Part of a small language model's weights.
Architecture: learned positions, no biases in attention or MLP, tied embeddings, normalized queries and keys, attention and MLP in parallel.
Training: a variant of SOAP for these matrices, 1010M tokens, 3997 steps.
Each number is 128 + 32 x the weight over its row's rms, rounded and kept within 0 to 255. Layers, rows and columns count from 0. Numbers have three digits each. The size before them is the row's rms in percent of the matrix's.

# layer 5 MLP down (transposed), 1536x384, rms 0.193, rows 1457-1490, columns 96-191
094:184145150125126154137142204135114106106161104100135122078138126107121124089174087105083151160065170130149118111134126149105136148103131130174152139146178115127088158176087159148135081113124152138064118091054113145030082169085140178117115125131135132167125103141158064160110111102118110128
100:106136097092176160152134158106148144106121159128079118110099109150189146112172089117127131110114164102138138070118097097087170131133106167073115182200157074138148104166087070165135156163174135094096149093154134075125121209074154149098153136112137132179116116125089124103134090140224166120
095:085112172080131132155150112111132177147150147070105146126160184113094094105171135158131180085145089151160165131125140160131118137101226152143134171108188101123140141151121162126056156081138068199091176161110097150111142129145140143094139103119130143096081112143122101121092153148162197127
094:116090069147086115064096136141169039119095144098158055061169101122097095142142118162108112109069187122098076130088119167145105071112117056157145123120141106104091124146166114128213116173181163114154121121147078129110145106102145165150091071121179172142098203104147123136160144086058064169
106:135163145091128092079150146148177130001136101131147154120156146150103155113177111089107098132119182163115122113134161126154186188149110167117085147145170079147155095114152121117086109103114112175087148121090149122110186132079106121106223164167128190127117128091158086167099140127089113130
105:186107103150108091151146117139151092095172116157098104147133112098138083118168105136127115146148127115168143212180157112142042102158106109088123141146191111119112116160142167151084160074175092127108101129104146120087101140126101117157083131159152149112114116164148163168148130189179069117
099:168087124146118141135138165170131113118131106149131106131152140175081130132133106124083162152110104112108111116201045148127125147106124117155106097134092138132125154099085148116158088145122146157165078092138184093152127138130127083117173137131160117114154120200166135196151140183192138145
091:095145132094085179108166100123175101104178086080152139145118158092123110144063108110098141115140071121082125169064200158143128113134086164102187104163110158107065165057129086121122160109189081173135091095117131147164108195138151142145069145098184149099114119109109151142138143107131109109
108:113117144130117098105132169118102117097092168136102174094170103158139087109093109111108125125078142158084144126125126178122119166136147092088145098153136115066106081186122096168108170132119156160135155184051145148166188077112113127138141110144153196148193145090093139119154105113160173106
087:113092147158126138110136103102128134124155096069105137151053190107149139128181123146140127138108138108113096121097143154111114160136030087124140125147138156072134089117136121142178140120167136008146087090110099139134100101108104127132126098160079140099122115149145158141113092120098145120
091:115124120063122071108135127148139074124122084097139140095101145067083147109134112136179113150153174159070098124155123109160090164073103135129138145111089164114157133126098031185113106108097124098110087151079150176149140130119199080144116086151147184098165114092110128166106177130116081063
083:156153187135139092138141122139090122172127175065127118116133117129104144128137138111143131187086148144110151161198085129207192155176049113107144150156135119157093105178141094145108138088093191143103122137163116177071097157154120124142167112092179187184066140207141110137180153120082160105
099:171093165109137117126136173104108136077110073222129113112041109131151123084059122175139125153122094142094102109109151030134112122095137087177119176064035131109083120028146152191150120132107100186151139181119090148169157142134092161123138169127127175134140134158086110148142175145136127110
092:048134076161125113096126090118111142122119083167136133108098229093083144157110151116108088092092145120089162171150101117126136181137102129146094115141132085102061050181179130172121075039145077102110161140110153152080054142131143140083114113098110168064105169125095089127134111135150143140
102:176079168132115103050157110100089174130126066137144131132115149116113120131119124128137113108146213091138119177105163164135088137113140146085111127050066142108150116135075102154112077124138065111131068107091148108104149166104150131104111131134154077145191102039108142149090178107093137117
090:145141136116048117155133148163164116159114190190086116144176144143093123121099097134137170123123088158117050108089075224130124097156127165108140068174070080107121174143111098136119126153109118145171159096121180129185129139111194153062094078122136131129144215097082129176095171117088157137
102:105176203106099141143058088174102085125152102127144139124073103153107113075141170084122121144102155132200089124085120146173159113103181152134101076109186107133147121154143146131055147107111127120140090177037172120134105113120087102134121125109124105117084150100142105189123117190098159123
098:094102183148143126076198115132106137108100108120115164159122168168116160118139084112118130165120088167120161132136150141116139106133123103070162150101024143099121145108125109091121088136137141177130154129140116139146067108181122126169090114108096161098100122084077157111173134165097119103
104:154167124186120174154133173081022146103142137136139163150187135115051055157109104097086096088076168129088150119144119145121119092071149079114116124127120168123169118170155160068076149155124103122129185135072124157116119103061144083137120105120111155155124146110204202127125162100115160111
111:127107192145159085134168117162117168158147182103120119117116132156134109078160114112113133170113188121158127138170141188117092110115168128100157148124105102116113117193127132017123119143146098135125099156100139096108140100190127136135100121121114141125092099127112122156105102162111144120
100:124168100112131106148105088165186121065114200147152078147117077133062151160129103058112122108127049143115079142117208118133098116166178099129098128143153149071066131115184133079132116109118173112109127086141148107108113171092116133166097165207145111072163182106121177112133124149114069144
090:126085088181116155135161118117121113168138141161152079108123128101144117098097088165142082150075103146177187135136136151123159107151125137147128159104115135113157116146048049150104079130115101157145103137152168163118169167083120096097117153178124171196125077207129081106122149057147189083
101:097121098138153138138140090113124136155094148139097147099134134139118103118108211136090159114128139155097109110127092189118144106111102110058131191199107060118113130099127177173089123161120126114144067142114117139066094046135164142115149112120083148176132153121157129107104144139092075133
101:139154181119148129130135124127135097122126137064135150112080171105088157114117114108145076106149123129135115193094100133164122169135090139166117138099151132125112107051128171152153122153119173120142131087120123135111108136132106105122145136069110138121187134101125111170159145156143164087
093:156196134143112087161140156159158113097107217138109112088193082149098176083165096089153136185143121140055146121150128089082070116151117148150142131131098101138158111100131113076182130129181156136127125132178070108130152117093149083124134079117142103083111103142140062176142144177153079177
098:166080147186089094132156080071156143152098131155119122130140142126115146112149154087119180094118111143209118106123195142129114199094112133110144135059142117122121169113112154175118057132118110151136164166192178143205139090155108147175141096091142117149121129113144165102112123138126148112
104:172097076108107108104172128107160086112121117147149104087094179132124074155152187103166149132161143110117104174165140117116099113081101132197171161177141103190142179133103123118072122118181106195115124103082147042107131098084196101144100170143087088153136107161113095125192117191104148141
094:129126120154158117095154144135189100133158115130044148160102147105128131172162120191175087097056110166145141178147129138106167187148139124095143121133191133097094107102141114063126138158110106148111116107152115113151117161134127120089133109104135108149136106106111155213075169148138144071
097:093094061113054185106128182132105140078148153197133154146144189132072082055068088161111097103126153126141075144123093165198102171137129096105116154166149100156135164140118098127119111157113169203111185061141102084126141107077104162130175137116145095142084146162142096142127163121164135156
096:123092083140162134157159124138136169175126166111129163109143105069162148090140146144236122133158149140083123173120046132106127160110174180153125161169175084107145119141155138066111083125089081057136182179124154137138114134159158184049129133129117167155182082151095118180096079157138109133
099:128109134154143133086149107081107149121093143172124212134080130110136104099123059072118117126106119110108164118160140084155092142153094171160189167189093156077153157118055099108123119092135120158137087069186151135122116119162134120124150122148123149112144057175108068196145120178127108136
092:174120160159076134186120107113086144148167109171123120102112141128140091168131162143103137133139142173089131126104152121148157080090135126104151170105134124137112149149070117092098087159088188157163144150162170123152115138131100169063118154093082073153137086135062169128111128149182177124
104:099179162102147082131130092120143094132178114182120113125151114076208103140176134152151117188138076205086145103086170117138102169029127132152120161116066162103110197102101228147134118090104177166181098161122140118137148104102157113092154124153116129107139127162089174203141082122084142107
099:123097170095130092124162155119096126107120128107179139093145162144164116111119135145124140205072076078160136086150079116179144156093138163132051174208113161138059166167135105118130098118195110124107141153149184141123147176117081190198122161184136124152094116174095148183113144124110092104
# layer 5 MLP up, 1536x384, rms 0.204, rows 1458-1491, columns 96-191
096:137212128138152195104123153189119109165100160209157114077101100160109095143085141164132100110064120099144133105079130123085101069141087130098117136076143084132185142115163041150165070200155148075108142107137167135094098175131151101132143123155079149149039095070092134107061126130123118084
098:084170142140104113181150159154084157116127124158113167105104064150152151151134170103082119113126072107132149108144089092100107071169098120136090133124137174096086132115220126132179093125205130161124081102065147138173106179163148143167165123117105067133040155089083130060137135084137168110
098:113131142138156118103083078087144126114075125120145106148112164103206147106145134181074182169149131142118137219107170144094131145151116098123131188105134172171118147095136122102107137107109134126138133104134097193141165148100105096105148167048122116089143133192179065129132113142124147108
106:145132217124132125164060109134174096103079132166168123131080133061090114110098134066150149119091116146194149098158147159115136209171129098090122125089130156157062134132165123128181127162114129126131105122153078149127157191104151121145076197097125207145129104092128119078139097135112126146
100:131077113148111104147101156147106171122153146154124141171139106081115146231141131107069153149084156138148110183183081184109160160086143163196139114135150104160137101108165096255135132112141070091134098128150083127132090128128138117174181140145148126146106149107105081110133069130174083144
099:123119143146163138112127096154187093125139160093122154131139163162103095115142138153190087050140121099143110141135110173117155099105100180103158132117159103144096103068211126157107133136095104049101167132130184110120174091211111151087212139107119127151096158103176117086154111122133125141
093:084076155139114095166141109106159103121120144076089177077049072143147099161150163161099129131183138152158127070126128084204158094151043077116133150181145084155109118092149109117137140108093085141127177130155111083165150123142171125154163123148097131116116121174065109123126106152128148135
102:162103124126100156133102104130093109143118163170109141078143137081152101117139113084077167193086104186123090107113120159084111130143141071088076193124148155120175110143087087172149184083128138119096129125086060163173117189080154114147148129127107128124110193174111094145123147105098142108
095:085118114074121130167092102172126152118103125097153122093129067113163114129156066180142112108089095154120119112130188147110115117152166133085140084090182104161113185174158146098117133095106165155105139101150117152193162120164073099161044151065115152116055155132089124119162094088119094115
102:136160140135122155113190096122070097131154185103134108057050090091107139094162131132102128079179089066134159063096156161174141155127169149167172153173118097114114117145169140150174190076145153089136115150140223167156081141110111138127091139107125113182142122119108099150174123116089147169
081:111109145038141083136114144129097132099110120133142100187118078134108135168116144116129141124157125148134124154105137149127101145113133161117100111141185150147084122122115157193122145105127117121197114143114135067142134147174134097091122126139135064108112112058056146147110125177171098151
101:103145133089142163147082156090134161081179116142096097147147184159148107086127116103090154102117185139192073154158163158110104136142118153151113071161150132112159092127081180086159093116192110132123120115146103177092169130080128130134154131153094090064224065112119120120168128083155145203
094:126165192123158141086119062153117114140116120094149128071146098101152157045168135097145130090152170105140112163175112066110126132122081128130150158173150144078119154131180139136149139084136091089142174149116093170149154143081099092143118078068145120152194180047147091152139163163126157159
098:099116099159101142116124154085166187070080109158122124139170120124131207187152113140106105117137098140147079106109132103110131127154078169133107112178158143164157117123127169181117071137106153100155131173090125019092121139150071064128135095104185171160122123128103093147106146131121125136
105:132114054159135177132122187107066137123162158154128137098120085101175136141143133194142129127132092146134140132105150108142107142122115150180111179117148141141175094094128191113086139173111190096081174095149118110094120161134134184139130092128209108167069161129147120102106108169129136151
104:124144143146151125142136108163186127105162118070101109118112122057149094134133133146130101139108149119204115083117163118153112101185159122153168117117165120166100156079111141148146106024127132126128139151167076104141088105132108103126130102143101125105109132057139058099132127093161131099
098:159150174131077140180122166129129175099145105154105067058099086076094167130147128197094173103079133118104154100210111128067129141108150116142137082155155132181117138073134142127127121181154124148179121170083119085130114155141126110137110105139165116137133069095133144098123108117114131136
097:147111142163152171132116085099110112166120165117106102125113124088132173174112110091029095141117202125087145123126115115094091151073143108098139178079145139188139206064158098105121078090076127153190108091131121095147084126100142137130110135123165148125126081121182110122134130072111128182
109:129085179135143103153125176087133123106128161102111124104141121181138078158098148171165142145181110159179176191129173148134077102074138154100109124119130122158151124078093079129110115151117133176119118146181147113140121140125116112159183123124135178140096141182131126138109136081143151101
099:115117080169126092074149133121142155099150169136077124147181158104107127092116170138171117144203115158113149146157136143113071091127160094141132193147086094166129089128101110125089180116167115089179151152116158132137120181114104164154202206070085137149134155128173129094094127115160126091
094:123132188153073172093126062126134149135129144145116197149134144108153158161201141085109098104123129153144091192093096145131184136143137166133092126147091139125129173071179156114110137111147085097169121137105175113093176065141120104083160101109128072107081092085141127127187148127115196098
108:143152065057074154088125052170124086061101135130135112081081097077106162132167090072113112173147123082129070139148167112148132130122144101120114133101093095089179110117068125129145140074102193131167108077138150191117125142105135133115105101123135151122092120149160063093140145144104128095
097:139138178129099146196115073145160106112128088170153136087068095113145138179056096124159126127117146143176066129125090159119114127168156237127124131154159173117110068149158087112131085065099164117130199116156136051110139111154156085110123153115084119109097096128111094098106170137161111129
099:112125146122176122159106135104093109135095097074179117163073132140153076122109168178131114168166161134123068115196177130190162132104097126146089125134141134071144178169157128100119187124052070125118066138139135108144136107125117178133155146115107148167194133112129145089143125062096164092
097:110135118101120102149137097162151113159134124166174076107086018106128118112114146189117134093138128149097153119137177127106144142124141129137211128120125151104131102054155117183140110150112159127158143138108191140198120056150200103148063082104126200120097117159126105149175095121122155071
105:098167144132151108150104086136096112128155132123173129062219112095117079101159143133127142133092132096073119124126105137157141116100148137110140117153113158180121104121188155140133096154152092160131147146130119096120130116122121134089137114120174118210206134146072164098085056103078149104
096:140051080120100227206166058162157165132137156170157102178125070121126090172118060158121079131151138122165132119097126121094166132122156092133110143125120146169076082148134145157159136093194116091101106134135175103122088106080083125166086123108144129140120167106151133102085082118161052161
098:184149157106143078080107032085138151087094139134123048126105108182126131082165103096101211143126194149094148125164124098071115128143124120105114122107140109192157148144203075155179060172127111059142195090094138136115090118141157128122058122110118077114067108115094132138125079119089177131
092:100127110082174136178093093131112090034158103082108061156115041129119164108142096129129109153090129140172134144122084106096199095102114094104073168183102169161151143129090107140094138070135088193115143117168116152114167086094121110124144108111091115100133187183136069096065115140088119158
103:130176051143109106132150071154152114104153200077104135150109142162172168150239149184104102115129105091098113111126099095133047145160115139110151122066120142112168165096083176134131119105148101126127134094168164077167132115104114132104136114121199137097118183179127161063105142163139123137
090:165104114068155108100128110051158125164137099085113097223108190167119193126083126154154112124120127117198110161128107146119123093167089123158111104147099134155120135173139121134120151120083123091171089161115159075105117067179146074161117069179165174109113152106149108125150141098136153126
104:126080069064121145170147101160153084087122136100201137117093124129215142138138114131124125178163131143093119118117127084188108136128092166086065128116147075118123192146127135135156168110123156163113036149125138128106131094136173163136140152141162104073105124169103126147104092083107165163
096:114110074149078098134097110126123135132086131156139152112120156169117069133052099145071117127168169092179100158136118114148163132117145113148126115139161134118087089124090129164131183172135194105093101121111068111133108124178115147149178166092124076089118155139154113150129151111114072085
088:176125086186148109124142048148090118129164155115088146124085117122122173121124135169164145157105130144100132163145110134111137136098138131182069120177200122081140132182148146194103115100105107179127152172119136132108133147106171154058142151153129152101093181104115114165151072118119135130